{"n_head": 2, "vocab_size": 551, "activation": "swiglu", "attn_scale": 0.125, "init": "trunc", "init_std_down": 0.0, "optimizer": "adam_variant", "beta1": 0.9}
Each number is 500 + 50 x the weight over its row's rms, rounded and kept within 0 to 999. Layers, rows and columns count from 0. Numbers have three digits each. The size before them is the row's rms in percent of the matrix's.

# up: layer 2 MLP up, 320x128, rms 0.0572, rows 7-41, columns 0-127
# down: layer 2 MLP down (transposed), 320x128, rms 0.0572, rows 7-41, columns 0-127
# gate: layer 2 MLP gate, 320x128, rms 0.0591, rows 8-42, columns 0-127
up7 101:527470395475446518515491533480631563556461450424472484603412491524474441463474459486404466449593504496489461511543500448448544430474515605475536550532535511558486441458542454387490471481444405590458413534459476612574519533477412423543479499515513451477430542430464503506492488520511453537506569442522500573454568499530603434537546460418510496533439490487497432521536517529433476495477
down7 101:481601464528506474477539576562392567582421445538511501495504476432518448469473592553498534399493496519485482522450487475534472404619570430516396428562413537565487542591517432565525580544497614460449525472470593470435477423472489568578431508509500504532573570482469595482588466522492544569497590434504498482492451486469501537453544560487528505527518461495494463500500530497517492514527
gate8 101:477521471483522547449405539442545395397465556491520559480550505507576505530433532472448433518504503440485526344489506485493538481567402579461491546478463606452496518541483487515543461536504524525479412401488541552459566502422447458460398459419560496548495521552436464529480514419555549500495508619499497449450474509440457435503615524531416410505498471496470491571439452564479502501490
up8 104:439480538511621421483442552395453431385421530541477577480531528545497437491466570451478488460554494517529485444491502541442518534480482467485466575455542559486488424560500483518589497488484539494498453492563462578416563523553540508513504510545470420533425549556501458575467552466541494624427501529484481447437604520484502448509584481447427496528505505551460384564539600558480566508566
down8 102:427448486529579479457515525421543500469447490512505481487542492499467422539516533541475489450588524414599514596523377606548537549531467518510494428495557508432465551474530484546571452481447494528438573579443501534490579546452511506651550480504450484513532526522517527563522511537405475598457449418524487454529439571504498481568559456487411549546560532435564499493553516516389529493571
gate9 109:485483406475577581486459567517506506481534447469529543368563465505531534529496522540421471511411442588535620456449511567515435550488399475517500465434435445527475483554521545552463451528541525482578444456466451451472518614548548428513434556496524488469586533469546480419498490454495527597493408522430489456473497484361547450512475469434549415508436445450486448514456462523493511529521
up9 114:415465570464463504502472493428450542501408462499396485379461513585438472486496451486430487447460537529527406509442515487471495434521568551512551530496482543460546516467369499499503533460470472550496454597539500491435611475409459509480519537485452541521463511491347479470486424544562524518535484443550518480505533459485521442381467396526469553575567528481528540557498549402577472536507
down9 112:512456482553515531430512511551464562437533521505528519534526475464474520424538510489508420513506532471585577482480589482445412427425507449549566469562505452500439637507488531456512445518516461434577409541538455543537504539523575523564457602522502451532630612444504503437485459574451562489500533590508480543569540603526480457452487472501545488495547478368523471429469526539562543479435
gate10 104:553500487461587637510443588490496499528413524472468521419499518458553571402459480492503468502524474571469493412527536473605546448496523475479539482573467593489493395497508485554420460545481452439508472566511463497470570540422453523495558537584557465444544487512526422437541519550480483589589505430520496552548362482480528554461550518453516498498536479484497513540369434447511411460510
up10 093:487463563472570551546400497390447517504427589481505523460543520501559471424468546479486476411478433449406589428528474564602550496529503511474543521513500548415520481565472434578502537561489454465516496429469510503459541483372441514456510488485475549558383481500572447487495529464424608451452500521518495481555435521454514510520627549537463463415461512459521549508423453576533498513560
down10 096:475471472577477455532490587476456403501503520493527509498460549605481376576551480502542561592498459527491536561535479525532490439551446467493562456561549518588485432460523577485505427549527623519529379446557561397479456490475519396569537542479501524513466498565537515561597494587441474518570546480409503456479459497470558408498463426548429533479509465504572503490568519507441483490479
gate11 118:445508529446553508487437508553515582470471498455632467499547506497520500504467402573491528426487563419424507438575515445458489543434533438600474535445558500534524540495489438542509368529555570435422449517493522487584525468417477587442553513499512564493510489508548587454405447546410602423553528430576406486440514496434519457502540523547511519440474487432503499556527493510492455517486
up11 115:435524469542499534544525449426559509522411532569510527491596478608462458527568522540561469512465517432496433511505426511504537483429590643527467445467513538447552539495445568519557600500513584555587484533554581503540423529538489454559467510525548480473480472497410479517491558500584456458510401583508539458534527490559403524497497496405501554454491487529520565548486565497443624540540
down11 112:525531490451460514596399502543483521632459538513515496547536465539557520539511501435510490495513468585542449529481415456527496478510499626470431500522484516495492522572537517478454634549530467545325467585500503595439444573508439523445511490472467461573518426484430462516475472449555555457461568520551485542572484455535383464485618451514499431451532499500473505504441488520534517460574
gate12 079:440403499542576571535502466423572520465489454526508475502405497505509480621558508501539421464503465508563430442474617427459423599500508565453499427458424509511517531554490450455500548521446497447473514541491506551625502529512461466440500438455548470526540497537567599585540443593455452488409496543566496477475492578486504498556423487439516447575542469490445502505417473487479453452406
up12 083:481481517546515516568463439515545461508549410477457603443468521511443465365424585497554480512529482490486542448522531529572481506543478545531483441513535478494497493525603460470463442468458509484516571479527536493456569466499587579497433503518523458487612558572539565533442399488464453493618509465607428643508485472537516505499483504562495417448530480442434470523451394597460458488529
down12 081:495571505546448483608470475364465553519474526530397554392452422506445504529537482597585483459504522528443531470494529497531520494557423502555509424485555476470560508474499428539546569512494523482512522495468543478403377461435470480518604552543556387551408435556583500501426541529518512509512574416471487485500546540496561440546426483526458507573518516477520385538489483503470542532462
gate13 094:541466542501525544522525462464453514360381412424530585482504517482532435491501470481574530487578511475491440546497462464460500448580540489538498463519585502566509532503488541492421620471490557539490497496558579511501501571407549512534421492499482514493549507562444589534444564482553487560565489561537551500488487504545551346455578472470596472463411491519482477634435487533479488555494
up13 093:638560394562448530524564519473505466531546588477494424512416570536409515479431522438469434528584456554485481473522487427409462420478498498468482522581499490485484410474463499515511472476491434551574517513593470475510438486627459473600466580477502465522496442501581420542538508437496464503445501556539529489475519488520499568509501475372559581484518508537472472414529527482606503480441
down13 094:472414488485458525486493532571558521564534525495480495456537456410393564472463477531573489588427536582412523432507499460501559646556547427580459420417413476496583496504460550538488431579537475498475504460404575405537495523507452480481485519507477526408439520512567610493482489520492547540471488529449449473500543472412511451534394533559558511553507494478460567502502497481488587463462
gate14 105:584431532511553513410455479475485451441526500517519516450532532355513441488547434469461548528479524481529470422570516504543472507434472421528462569500538442424437489552455530458494535440457419468492504583537505458539600505525464421532478503533457451469460579475554564556455504397539543488477462524506528528463627503481516585519476550498594519419535572462487566480575520480664526559486
up14 105:506507510375479437496529518442460643447445532514478485503404493457425520519527428416501554488474579451549517495504482447514525460440519498512477482524466491508398573515548419563442522485492564433465438516566537463463522493488429581488565522511494468496499425421535509433458486463460552537492493484493525515558546488520502448486415594482562698455494440411465436529479516397523493471571
down14 105:513468527555444566519438481495493482481483447466450509475487613467463494524509439526516559556529456551459606493486514430486436459428510550513531501499521468565428490538447504427542491468499509483440516373452537439525555454499532449395503439467438452529406421523560479556405583511558449424462563566534466450418546593487436492426586570510606475491469575486573482577550456503547542505459
gate15 093:438505638549454522413522392513530435425530528439512514499555475480427505453449481495475508512566420557464388563525460496570543486506568486433430477464487466438529498494572526563553515441488540578586454462435458460545526545479482560486504493549515597569501438457544561482462471439467488449532541525601388462487511532569538462372565485568422499455456550528495544506550437489513454523521
up15 092:503559571424480476500511538497611464520478527432478478511462520556469466544520518566491487501430537498489407579405387549400485507580549472503523513428551440511532472513461584589501554545518441500473388563496432539515479423530471464464544511485474520496416466510431486546516440550586532524555461567396491510497564444419547448488500364565489556517396492491463494543446400490503487464517
down15 094:496573551446433489545513512437383455457547531513568472507427487499519424398545430558538513547550548561504480515491596588474515482456633473445548521536510536497488521516531545562432582517511509484494524526491424534498418542511437496472524548542601487388528516495506480450590529495490486581452519552451434508487529485559393559519514499450494576549526589520460564564595456476526485433608
gate16 092:525525388481436550454427550621524518486508505572455579489511447543518506529495558524550507501499526395482447467504460461487480550524500492454485527473505572578563485534540499577459440490486570588515521490505499495564369438581473495537515535488582492492432423496478538502420601573445484548493447521534524493456525434463464515604550528605601513498571396495496492447505518502493526341498
up16 091:523524419456498495497542557499456571520426441484483407423553539497435540457527515503464521411559494484624480550461416437480514516468518467533591505543487579448465455544497545496534520471481446533568470489499507445443488582500543503488434557550552484517492491568462476434391516478472416522511472482434498485503431468598475581437519565480495534301493518445518416466598510414468520439518
down16 095:496491497522499521581527434516496489476494519437484513516435517477507615456515599522539473485559513555595419547459558446506510496605534486394459518521472583488511484513587435537417619538494463619484490628563445511544470507519528473432463581515516459496561578482477538530529550577483470523483492442429551513533415475484442611493566521495469463546592518537560538557518383464491477502550
gate17 088:513548522407468491567336570479587461545538451597521501489514504547482484506579504574529507510472538438497459596439501494487439547558527559471474496547485417519514547480466482473420514506549490564518433518476456448440584481490490454447508411451496458485488459435428465564542527475437398576405472532510546503507534471404566439562468516516443500533525452509522476473541538528502589474666
up17 083:479545476556449576456520418426524410439499513546510560545525553445400548479489505402407605516504506532540504507517495436410542562515493440592434488549419527486517413428556489507484487491457546520524501517487511539577554532532500571547409475519589531486502437434543494493542506505493422448489462388450388508518458560486461507520494470422465437597494526512392495406513496520505410560515
down17 088:542572524461501467502426475510548471488428485430553539563432546565434507512535480492452545497561568518562466530537522539487501481531467465538463543477422544442492525420513399567431563420525605552462513365389398514512357490487522463493440536526539484534560531492566458514469493530521422442469475487492430401518598520470571567586507497515477489478560558456495521578543554579493534503510
gate18 096:501489496567560567568490539497513431551508411560385419464505530512457521490409455510501478508526522641506578532449540461473442444481510519478486540488431505528495443458399486449488476551525517513546524543480417562533551504586515476438502472493499482475516452447563494509530574427476376523520587551396549473468498471523528512441412513373460430638489567451487475454585531523545501539483
up18 105:491458582404580469533536626559474543554490392487570493491447464450467546541564495599389481525542578528521436438440452401516543512519473466505482516484534416489590406490480529477523545550444518434544430498538530553540505524554474394526558518568501435578454534520570567474443544530471575459480496517510457549475517531476510466450488546440573584467565453514531509563525466505435590524469
down18 101:631451508453541499481475462477516519420503583505538522527539475410555649413524522468495480555414497468521557401454470536486560550467444372572562473475496478512527448561524549516455455537479475444522544516515416419483408510527488579479475547530599518501414588610513520451505588487569520468551511528488464450538469451508547545458437560484601494497500506551499491487539488501527462476593
gate19 099:561413533508486630503427477463503476607406561496556606469462537667500518542501477531495476520457494491473491459483523497498435408537421521489605513426478586479567538542545424512489479479509429443462476467608487567500586504547459505561574529539417505472416552492462482545478480485496472572526540433598580568485548437506434510561517522506550519442502476461473544463499494456541482539514
up19 101:543476400557585418504550477514425427516624566539463482515529512440465495458464574489455598496577464520555574437442547580655502529500586506406488510451565490492513504466486507487484453491509489434523504493491470537533474568508495526535490458521560440518478478415518473447511577437500404457501453494473592377479579523526520560442567507571550481499499485494507493487456513528614428415480
down19 096:434435440578385458496467576484461485461474445510546548532451408559495555424521507570494523428471574401530532518566624585480428568438517472519466517501455545539443535438518562474542486478529545545540493461456515459477431421480480414566449558487535475522510575501482425464488504536424469491501574498494550573525588455459487494461485537518462502517586470432371437413498550535498485541421
gate20 094:458480456475506523545511518556457500463527504498538398488482565522570498462533479476490491469477495466496452505432439468394506597501486579574449500458538499454449462507440549520527492444516561473441458418474436587320486535442453587500527513526448480517496459473452420424497548510528605548455482456430543401521499497498522525507511433525470565469453459456464543440476606531420441523661
up20 093:548540530472530502502516504472530586523483466372460485584339600527504482486518464438562475519477587416477464503503545380455551528444495481378528456519494585474501476518460448468527589506460447559419457505432598573518461460488451520429440429447507505498526478514425435470512471522449602505402434520479535565516508539522477471451505546418510554527510534559522440493468458460476496552574
down20 093:492448456581549433475478512490511416511502540565523430572578446581577447549501518494493541413505460548532468557472489407528507582404504485509472530473495506492523519480465550482505463464495478515571480550554563468514423576532463546617399461526470492501375429517403504527448469428495509614515422482517515525501490528552478546498568601445392534511478557453488526455495473608553592538544
gate21 095:403510522468429550542535517500410553475515561518526434527412504496513518478528447475495530427472581493537498475563453474532543364508486477531464386519471545419453506541574441502526434544516477465425527400440512640510517471507490515552533520501498548513580580487410452447476438573603584491516510544472492446464475485507516598465519519469408444557585483436443478552497460482599441508470
up21 090:473534541474587466514439583508577475532523419364447533429553467506497507504514483537512437436449528540462424506493519467535499582567435457472490501452485458400569543466455463479495464507492578466507476499482479418446528432464454340467649466418523522504444453526453550506392519513471539526524601575542548510475498408543542499566544499523506498489424501544479485529481461484428478406448
down21 097:455585454481451400538528535442555403509462497464593493487444503445375447526527490439545551489526514536491418489484502575574526416610491506538557459451502541432445464409571453557467500484551555448440512511488505561546527471496573447555573431436473473458608532475497566475465444549479464402508555510431468481524545552448450454523518461490479413442557445532421525512533556454504468487408
gate22 099:517453545489500509396535506479643459542534459442530477559481546460530487471559499558441451537422463442424561539463499436495518467508467579475534573513513480431536436469455487496509538449490482496373546431330468496466561410430503510436585466425531494513475457486461469513518420575466539472492549498454522418524469583511497485650523485479509469496450497560503558549468437548451442439509
up22 104:538549435484632334541508440452540538482564509506444564469438524539513468513480432503476478513539506446504480510459461485494503534481526505461409530569517527432407439534543507479578528521523564569522483534508458424465509454535646426475526519503475363480486482508494434568495613501470458510439478486504496404423580536563420516505533496478524446556464513488629514455551476555461542477533
down22 100:498385380542461497503441481513509547507435490463482525454514487510557347530465538560434443501501501445555499546650431548520499486455404449563444539496601496552418415542569520448495498590481551486439440560438446538548464474494569507528478532460570478601494449518495536474471502441476504561405499481502488559491496462543478375447521437446504467512529467522473443447552570483497520527495
gate23 098:577564527388474491399545503589476480419513524540501592551490461457481493470523583490529559571450534448477467500439574458449518477492410454451463579484535499510510535442578503453459412516436508486517513481452527458466437425518532520456587476550551539504490534526523542538434608510475520425509528487538359431609486430387466548532501570562506489528580428491527532441469510560461488450461
up23 088:563482571548484513566514531532556538540526495532449508420454464523569445488494488565486440565501458560447441524417487448474485464566472570497584467452544414558542538466407547627463456541461523556381452455595413447513569544444510452558563464476483479546500534466423528518529445429441566526517504569426521584415536448512573449522492457580468558526485573496484473583507523536434474472498
down23 096:447563535514550510513498498525421450478485549504506477497445561442498488474414429573413517471445492524342552528587509472488459472413438540574523452494459549520436490616496481504508440471484467477593436481397512442548530508548458545484490537465450507455449526498525489516573456388520410526514450509526462560368554502447532490540404486487545482480470524559519568625461545542472468445428
gate24 101:497456410558446500524490430545470585531552593501553464511479523432456420560425468472475517460448538468478479460529511455509497472520428500491499418609557563554498548522583425434476412541539507499483450551476518542621509500456518486520460529477426368460503445436522651519488488592530476540498436547524562496535508490469533426499571530541417492547569563436486526500432518492568593548484
up24 099:456503465465549514538474463537534571488539506567451484559439452473464614434494565385507493523566555538546503544575439517483560490495509572526551444402450438440538435394498430500605517429479516524516502476532420568428495579546500433491562487568578590462494552563533496521377439539537537477566515490530452517511570490533505493534443436481542537396535574517479468445514504452497493414443
down24 099:482459561521512446550615505544474431474467542470543489436513468509549542507522515527451496516552552565500463493495381486456641477527492621469568466472486500522486507407505450565559428604426498494614519635525552495498427593496639430505434591476508495519566500452462508539454524439502475489513477501533575442517492543500392491493467538464511478544508383529503531453479510496544485480499
gate25 103:459492562509577518479472514457509491492502599520462498428483489483496497511610511497490589490396488484478563549459515504550540506548519563500489483566451554446515557514577517480604570578508538471515641510407503525573498507471450518484340458451538518505472475600457535582473444486446505524573540493488542429538488551454567522518553496473459334440436470524453511404433458557492501492507
up25 104:505570497451417471479477486478388581478470448570480405524521492610546427464493559469504488566506535501420466521410440508468535482534506571595485496493544537549538462538524428471592482534420488506529544435500514526474536529566520531568467475482436521485420589492462484579500454456562512498526531426469463570501635507526499624510498448495450496612487461467530441568509634555482557486526
down25 104:572499458464475494470501494472435459580456397517447478521465545495537570454479472512557444436608494501580502509462501513488544523431553490499452392576515516555498519471517579492475474501499461538451413490512451444515552514516468550648519413488530497490468424503474512520526505551522585534487503588487406490496458473458458469545510626490546461432618418569400566562458446500482474459372
gate26 105:438521551485425608479516504483428540533424498600465538412507480440543577497497474514554507523505577501455539499466506476520496433557571581547450420480422503542487490534582456560386384513540554498521499492580517564541471509481494544438548597481534665500467466544563577414469489496538539545427481524605441466485457486540476483499478497441391542481519544568487523506476495468477534499576
up26 097:561551526503495592520487468533420502549401519537535576431500478538542468492461414451475537497580490591504498423510560422475473388475526557530489516485518555671460492525548492471492429483488572455489479586566569514537527600520502466515588535514441533470571524488553560490573566466515463527533524590434559480402483451505434457499419515504507524584493583493500537513559515449470560547421
down26 101:584377473450557555510537553457570483479509548489374512547544513471513491491503542556405393522417589479502459471590469498571536433416522429423512491430505514477525527535477496442520527488413531479408447423452555533480463513531553478565635469510475522545509485604494455551553506462432501485579485470437505543406490528507475523511503504517528483417527469488475472482478543501483481662520
gate27 135:448451431534488573531385471565427570465467432534538505448466534480510533484494412533475525448498482577460565424436526449567441468493494484536462604378485540511537552592565486508520476563573472489454491446483548469517511555485396417471421559509544492490568549535510529492464440452475510488460561468543533502488466599504550406420506446580589506467494500486486496515506463515594494464652
up27 120:523459461556561538468536540561426523451507504504473550601477494514406473445486565564520490447564531575469513517541475516529495497488495396493523516396543486437505500482504496450374518470494577496423481507503572528500527536450468569592550476469520435492479566570534528471425509434496507543502460472575520487474423483539447498534534622523582588540532455514422489464460706533510471534587
down27 120:439432562530541513463448437525539508517505488475474637548489539514512517479446471462464527348555475527553621599506491534457542490498527520524598484400520460505504497517457380566450458422478544491522513409457483527583476509449503577558580539551534512553495494473554444480483514522498435425425488490572521463504523549532481429472576421528542468457558529442517434487500568403391500452506
gate28 115:488529543470496471494569394493520576448492480489567489508544466446476565523500456429412497466529514526469465434502522543520434443431521488473399491530410475495406521475563494403476487354524499568498528505447454540651469566534563449495483555443497527498559467490521597525485527541487490544494472400460521500444580546479490519580351507502465484513433504472487602511467562569436509504583
up28 106:368510445510546504512453533550509602458446451507433471464516453440457519555504525482488525483447520596473526485428576516518552522438559477517476497502490466465554502530444488475440435478459441408459567521481493473470527591438393445417584503503577521582505445488476516486416405526453450464506533491515398444431523512375557489536505465587458447413502480455481533598394463444534512474475
down28 108:494511502492469456469581460496537561390465528441549495475544452517515563523456474545445432421486496515587501390501496607486432497412498452493489517556477453454542464550588483487513541494500452496547523502482426504533416480508438580487425468576438588562434505521424445559529489442463588426550529517514538604463533534527522502506365484590466469502433483462515579409403492515488525543585
gate29 088:555556471513401441429505453508536620516443459506486542561424630525540451526567530517488454450539454439519494523474482518473467451505585421595519567475541539512572410548595466530504537494551421554552556512468515493523489477502521427536516468538592463572574567479428460509379537479454459390544482469402477526467536543407491452509466453551562557533435505520495455499521421461482518485483
up29 091:513526431465568441405462495572460565442458447491510439411470444421466480489473491592488420400489587501513515509413528468428549503498503439593557523454480491501515596491462495525532406528486419532500457552485445530419510479493511459448473457482543460553487542589365467543453493477461519487520361481464551454522520503398536555512468480572462561483566541436487511533519532553551577480590
down29 091:483541443555551454500602563529533439504477455468486503486440517512519579535492580492496464540553482517411481596525480512547509615574449496398453352532518584529572476489491476518439442532485437562483453576559507509523510482468479523442527477543474498493463538540520443573438489427471499571476449539381514457405518552506497548428500481521579483518562570573469484428494449620444495574430
gate30 123:405490435468538516458433552503548580436503386482429439448436461560532486495507407584556443452557446496512527409511544567558481476544494523562456536390466479533517509570383453528483374437482569487489446432496478436498479523438530414465616559509535506543459472500511528456422458473506484470514521510483516504435480506504489516529483433555533637484460470398497478509536487502440475478587
up30 113:494587500569607558453508422541513430465549408477441518570464468475516534444500430470537534506425415610496521513410473476506506542453523469486520528458457520510469511484546468425453533504526477583530468556467493525453518500570517615505536548504466508488552536483567490455526531581496459555591671481563487621483480390517489453547519534523575532558464525544464534388473556462471508568495
down30 116:466488608480621532449414398452483443504493580515429568500485600396517539500502457524502516564433490499546501435483481545475456534458500459473482484403527462510504505611444537523499581479471469559501522415495529491585475493471489423543469503496548538519517542534519442454477521567520440475439455527454458458522502498565598518539495402477582536510420461643485504495512578531424434481614
gate31 101:530498472485530540607469527473445495519523489450532440596500512439390474448395548411460504417466480493510558496476536602529529522482477480468590463488421491396460490503520478396484503614548527601544472535503558589519528517506535479429544519426572505499556487456482446472525494550472495548445506403427413500541471546407443566444516509470477478471551405524426480596523464512503571553550
up31 105:550563511539554467558442499572516522498464432548482569442583538565451563461513482441486419514525594496476553482493514520480524494443532531443493448521482537449511497540545488611480607529389485490477497430626463559459528563544512460432439550542481503528514452481554541467476511375542503504500574577507506633590509432541522514476547496459457552485460432510527400533454509451424580520595
down31 103:451469446505501443587407482499407448533485463507406542473518496493517473504474522501422573454503548542461586549491474596537514427565482563482610430514575468525473433578532582490446480547507551593462497474445480461434476505519570550501642574493460510567453490370468526475494485485525441441552511531444553461562504486522440414537431446518510489483547439498556478514532586534411480485432
gate32 099:515509427486431435405480491538463434510557433450413466541509443432439423497472590533519496510548510593490473499461510526517370602500508414515489560578496453480488473523399516505508497458437547540573433513576471505466453451485524562513545505451496475544425507491502507412475460463494438487478509467458439566445430408586524468417569422430435507456512496482508506454518508552405616568454
up32 091:491504518497605528441513499461496473425447513487465505576527470415465450530450548453523438475522391428475528401544516519504466579361537547579494557418529502480524451509446514499456516430513579510477416501528485485476485520462533473495652585485590507426396451460635559565482462497451472481442546527530524549500493474558497464492413423488517533482465459443438417487461442530471539549490
down32 096:484434545483590566434497494476584465525506484508450547558511656490511501475583521524465523561480594511489543596493436487551499566435398503500556520480515500523685573563489469551493508437555492476557492517532434492558439454517477560591540512422469504533494524586585474546532540513523581485468518539524546468429479509457570550477501535448541451457546519543436521447518512400442437501446
gate33 118:570503494552427501510556457532522476480616521537520497541361468512419526429476467423493482604472382491494504599486415417531474544513563446457610470612490484519456475485537551478518529486586492575556560462520404490458531393456497584539554532487448467453508508381579556478569460525518469562521519423456493528457576521533525532544485509512481499478463564474461495415484518485522550503511
up33 109:490568487471473508498554585526455425561461449416533544539566505482470472485558588426559579466444437431572494502546466504470485492429524451554455550526458494480542428486617486483465503577519540486474510528536569416525472614438503436505578473488553558433549456525469493548430495442546444517458534422519496571616486407432430516416481547441543452376483464511475486475494538474513546430553
down33 112:529503499524539523592593486518444473489479554566565489528481431462476496515529496552488448449550508443548428496504468388554513576473542531541478516412517497506493510436530495564583464467486548461587560546506423443540419531620456494495404589545460428435527563584565534474525480479504576405561487532474416438559517473558503480600510506469496450527535546384582506480402504431464520489458
gate34 105:615561488462406466429498467591473456428556531569467504519506520469492526480472497409513523568538516492496437493650523365475432477431576457524534514578557476543494492392443529482555544440450429531500601510528441460542503474581477597566519610508498586412538550466523511470576547480516496540497470449508491541494528471558535512500527498481485502479474579557507576478500588489515563470446
up34 105:455531463590524567581562516426591553466608505481495505580482510501490518379498518570444565477454408566498469493540528447570518516485497519441478472456541536421498474486471543444381503498476519536507577568534527563458520536463529473431439493400528413484439459435575541541567451541522480470514619446465514575574467492505469596468456546601475542516596449467507499492491533547482480484571
down34 102:579542449583523589521503442436551412466435473525442479451531563560511495495443503530580564408555515454516472591543427477441473512435512412522453479562427540525484611505478492487530503428495429528472465461526422519501529491486417535498486480511523469456622450443425430508469499502496464581575389519463539564460440424446548551544489462428471476502445559465414495462485450439515450534416
gate35 066:414642511457528502567494489479467507510456562512534463541496571491499465484568526481533451478477548515409485573541553509455452484468579472541368542439350479485466500460539456448524545502616542526462551586495505542513490442495467470485500463489525530553572479563580534556452496561433540549449549395585525465527400515460477437582465547485504466415526529512472577441555579510481550493448
up35 073:499401455557512550520457463436442519559421508439573444510568467454442418410491472465536516477489410403525549472481591521521474477432456461485502537413516582554476583497485437492479494547516532561498488553548491506559477508555494502543527462597480422482366588598474534479471584483472549548533472580517536597464518492502438499480466456569514579525488451372558513502519509407510516562493
down35 068:539506509553593462438568482449481501541525544504437454538473481481503562556460458526517507478416542474442552479541437428459471481513433676496534422492565513475590514439471492586480458516538534488460499492606556508438516476448589573406530480445509458538496508484542464513549489384534508412610446547536510550502545579477429504468491532421521518548560487556453477562491441421526470589565
gate36 095:515589548487426465409546526425487487618387503521532540472463586493529450533574480463479500539472431429406464535523483442422491477412511512509527482552446562532535506500468485521505500488562495445542462527407450449428553445479512528452470468511433483484472398438503458450527429478500532516538434519523552467585486481561461477538590422524450542377464499497485609419555467474443405521584
up36 101:455495465496464475526448621506512490511492527540467561504488538454455489560476460499441517448472449430447462522496497547509515492577563483443553391521560560401513509474449460595529545532466545521471480416525454572568541535497508517481548521431426611539432442449449510523508436581530461446462510529582445599459632566528527573542558399454570504470474505525543414488505468500442623526487
down36 095:438490444516490564462519483475429443478583540506474550463560500406448490523441554499483534542544419589564482463461597497378480468444458447463445545472520504518551509512500475494521551480446555507541487560546441382607523548430456533453502459506520485504396472551419562543466465430497470436430481481558546421465471427439527541578457422467498534613444564509518513547464514542551521452608
gate37 084:453573532490534530547512531433508488491530527537555479559525579518480557581465481521607462515376508499425387523390445457504528556527457544475534387410440525461513439502490498554488478507571585554409535525451501459539482492612534480421470565553458534494441507567506430488560499530477544549525517513434537538595594567434483480459426484600492531510597478519514532453535489512559508462562
up37 084:501587442495493503523485534554598462482526402538472433588480516435517464491558538462508510413491492513507546510602482538503471642493646490481480561523555447484467522485414511493493507489486419515506506537440456579447472554489458470459558398563579524537505405449475482601491492580489455440516452382527414501479511521422556480479572417515451465576483529523546516528463558517588464481485
down37 086:490485540454472534442505480451510561449542406508497474570558476541478636514459448602496570477572409508577483477517533494419542507589489483573484501450417505623524468460487527483586410534459502565445590475478494440596461476500517493542432519516559451492507476539408483525502535483489483504504419558451549460548506597454481476459543468592446498461488546439419352497473424498495487474530
gate38 105:521549415345503475513469566439538561568510526463547495588460540509546440562512502558530436430422482453535486570509409533483451613433497509477512491406530487476529428485464508504468523488568483530424492493443532540538470431526516468444430470435435519543502551587544479486518433551506561535539508602503415520580524457428455488520535505586564605404542461496509605514486510422532498478498
up38 107:486573524510476495481504540488375538400470555491542475525495487547540481529511492397463483419598520475507527533569496433541508487491513509490465552478392516523475482554621512517573498552454549585469548579569510531551530513536493565593474506503526476484528477472520672569463448441539528499451482458542493528612355448604501490518500589493478500441446546552478475434453475522550562523535
down38 108:521492492475452437588502471499448456508393481424508547460471588506590655456566507538440465424471432572531572448569504528520499487558497469498446452554467429536392478554522513586422570430508461452489513486487459517538508511483490432359478535437494454526549434408546552545531528519470476548519480565504497536549548551504438526494444545422550461545521541534446429518608500475566472494513
gate39 112:489518494424512509525583469459518370495512501500607493498473571506533458587476598529509433446400465549390485540504519538528494460452558458522457559525434503514615544411488490572500494544554513500541454548526556454511473497443593519538569457452493520511489381524533413481545479564445508523447467457528531562484475529442457412502468583525480447572362542510476560481450508512591565535523
up39 114:432468547521525581468509542506558494536586488580468593475646490481532509482529493541625529543440379563530502444443521525558541490469436551489471476518560517484570497515428536477462514436517544414467533402480464439477548549436490472419557499489491496450506435456582545485502500490519428402594549481431588403511595479535497527527508471518471420453523534502471521501499514554544418416446
down39 111:486476562502446498440475501484429428485544552507516520470487487544460553580507555405501523536512545573518543533484481531428483489456558534514508452621458495567595551640516550558517484487491581506503622554565565495597592538466494517464497588479374568504470499512438458521488499533497520579512472508513515438479412554617536485571378516554508539546488440538446526519432541558492487515458
gate40 089:452583493528587549516519547533561440533493561590412511487490458452502541480533562562555610536517461548492514559531556516579506490455468449529418566532490442418462473464522484580372524463461621433504531518379472430477422532501480403500494566557483376494492491550526489530543484415463453567581519495530538496508532487578520403521494484417504516505457500517543482425487449504451544553524
up40 094:488485427527618595512456565559586412424527523523506618470488447535507553517574517560474549576466504494536510470544505494513441458492508565537409533510448467497435550536487447488444585522579498490528442515448515450451422546539418467464487583488468451471509425483500457491500503418555442568596498508431473383498479533441442446487505592495552456489496438405521529465395510546465450559549
down40 087:598567531522500494550560481446490460467434593508480517551414496508522426538473536499540491463470447580555532565560523490566539538470487493452524513501517479490610510410592498561505447445407534499530465477422525526566543495459513466446428446432492532492499493524528537534575420539416412483405464471514496542476559536526567624525532463453473564594572541586570507498485447416392567468481
gate41 093:472382520434553475464470492461484476448490487529493471535589496476497474476503428519516566512513548539524526473433547575509582541526520490497490584502515527542512563458489440494569555532498536439589482479472414492370447510475507577491525529504438541486406501467390452564491464484520390587488626388518450404478547496442580534497649441531545405532523478473489487472490562536507447505505
up41 097:483429427506512494575558491483495451467525522513426368565455525518459535560510461494457396453559454525469476547580413564512497462510569518520489465520500533487409515502547484510524566391604424563528510489530457524464378479449504456494555571513535602486501484501536416463494457484500470520487440386510423522561432472503479559542562455564466481507431501555517456454621499513451520408590
down41 097:484480581469438564434487489406601522451588549479456529531564579435536328570501472498585518513440519521486495446584465506551472454519561500478519496465524445410499486548532386503458561454489507538503462446542478456566487436475526541423498529462436484519419481591401497434485450549512520476472551511550496523453514478547564461431580485536579507428453485512402591490497489522469533426499
gate42 117:527428485565580459526474459523521562468482493498533473441469496489534460483563508485486437504473438503464459490601519466516515451382512515495547526490604536448580588487453483585515457587474481491408476465447514477430532590479476524480518484440606474506483595539456461493464426441432509378574543545575433536423550537437586504528505520607497489425482552497470452628414526456541521511487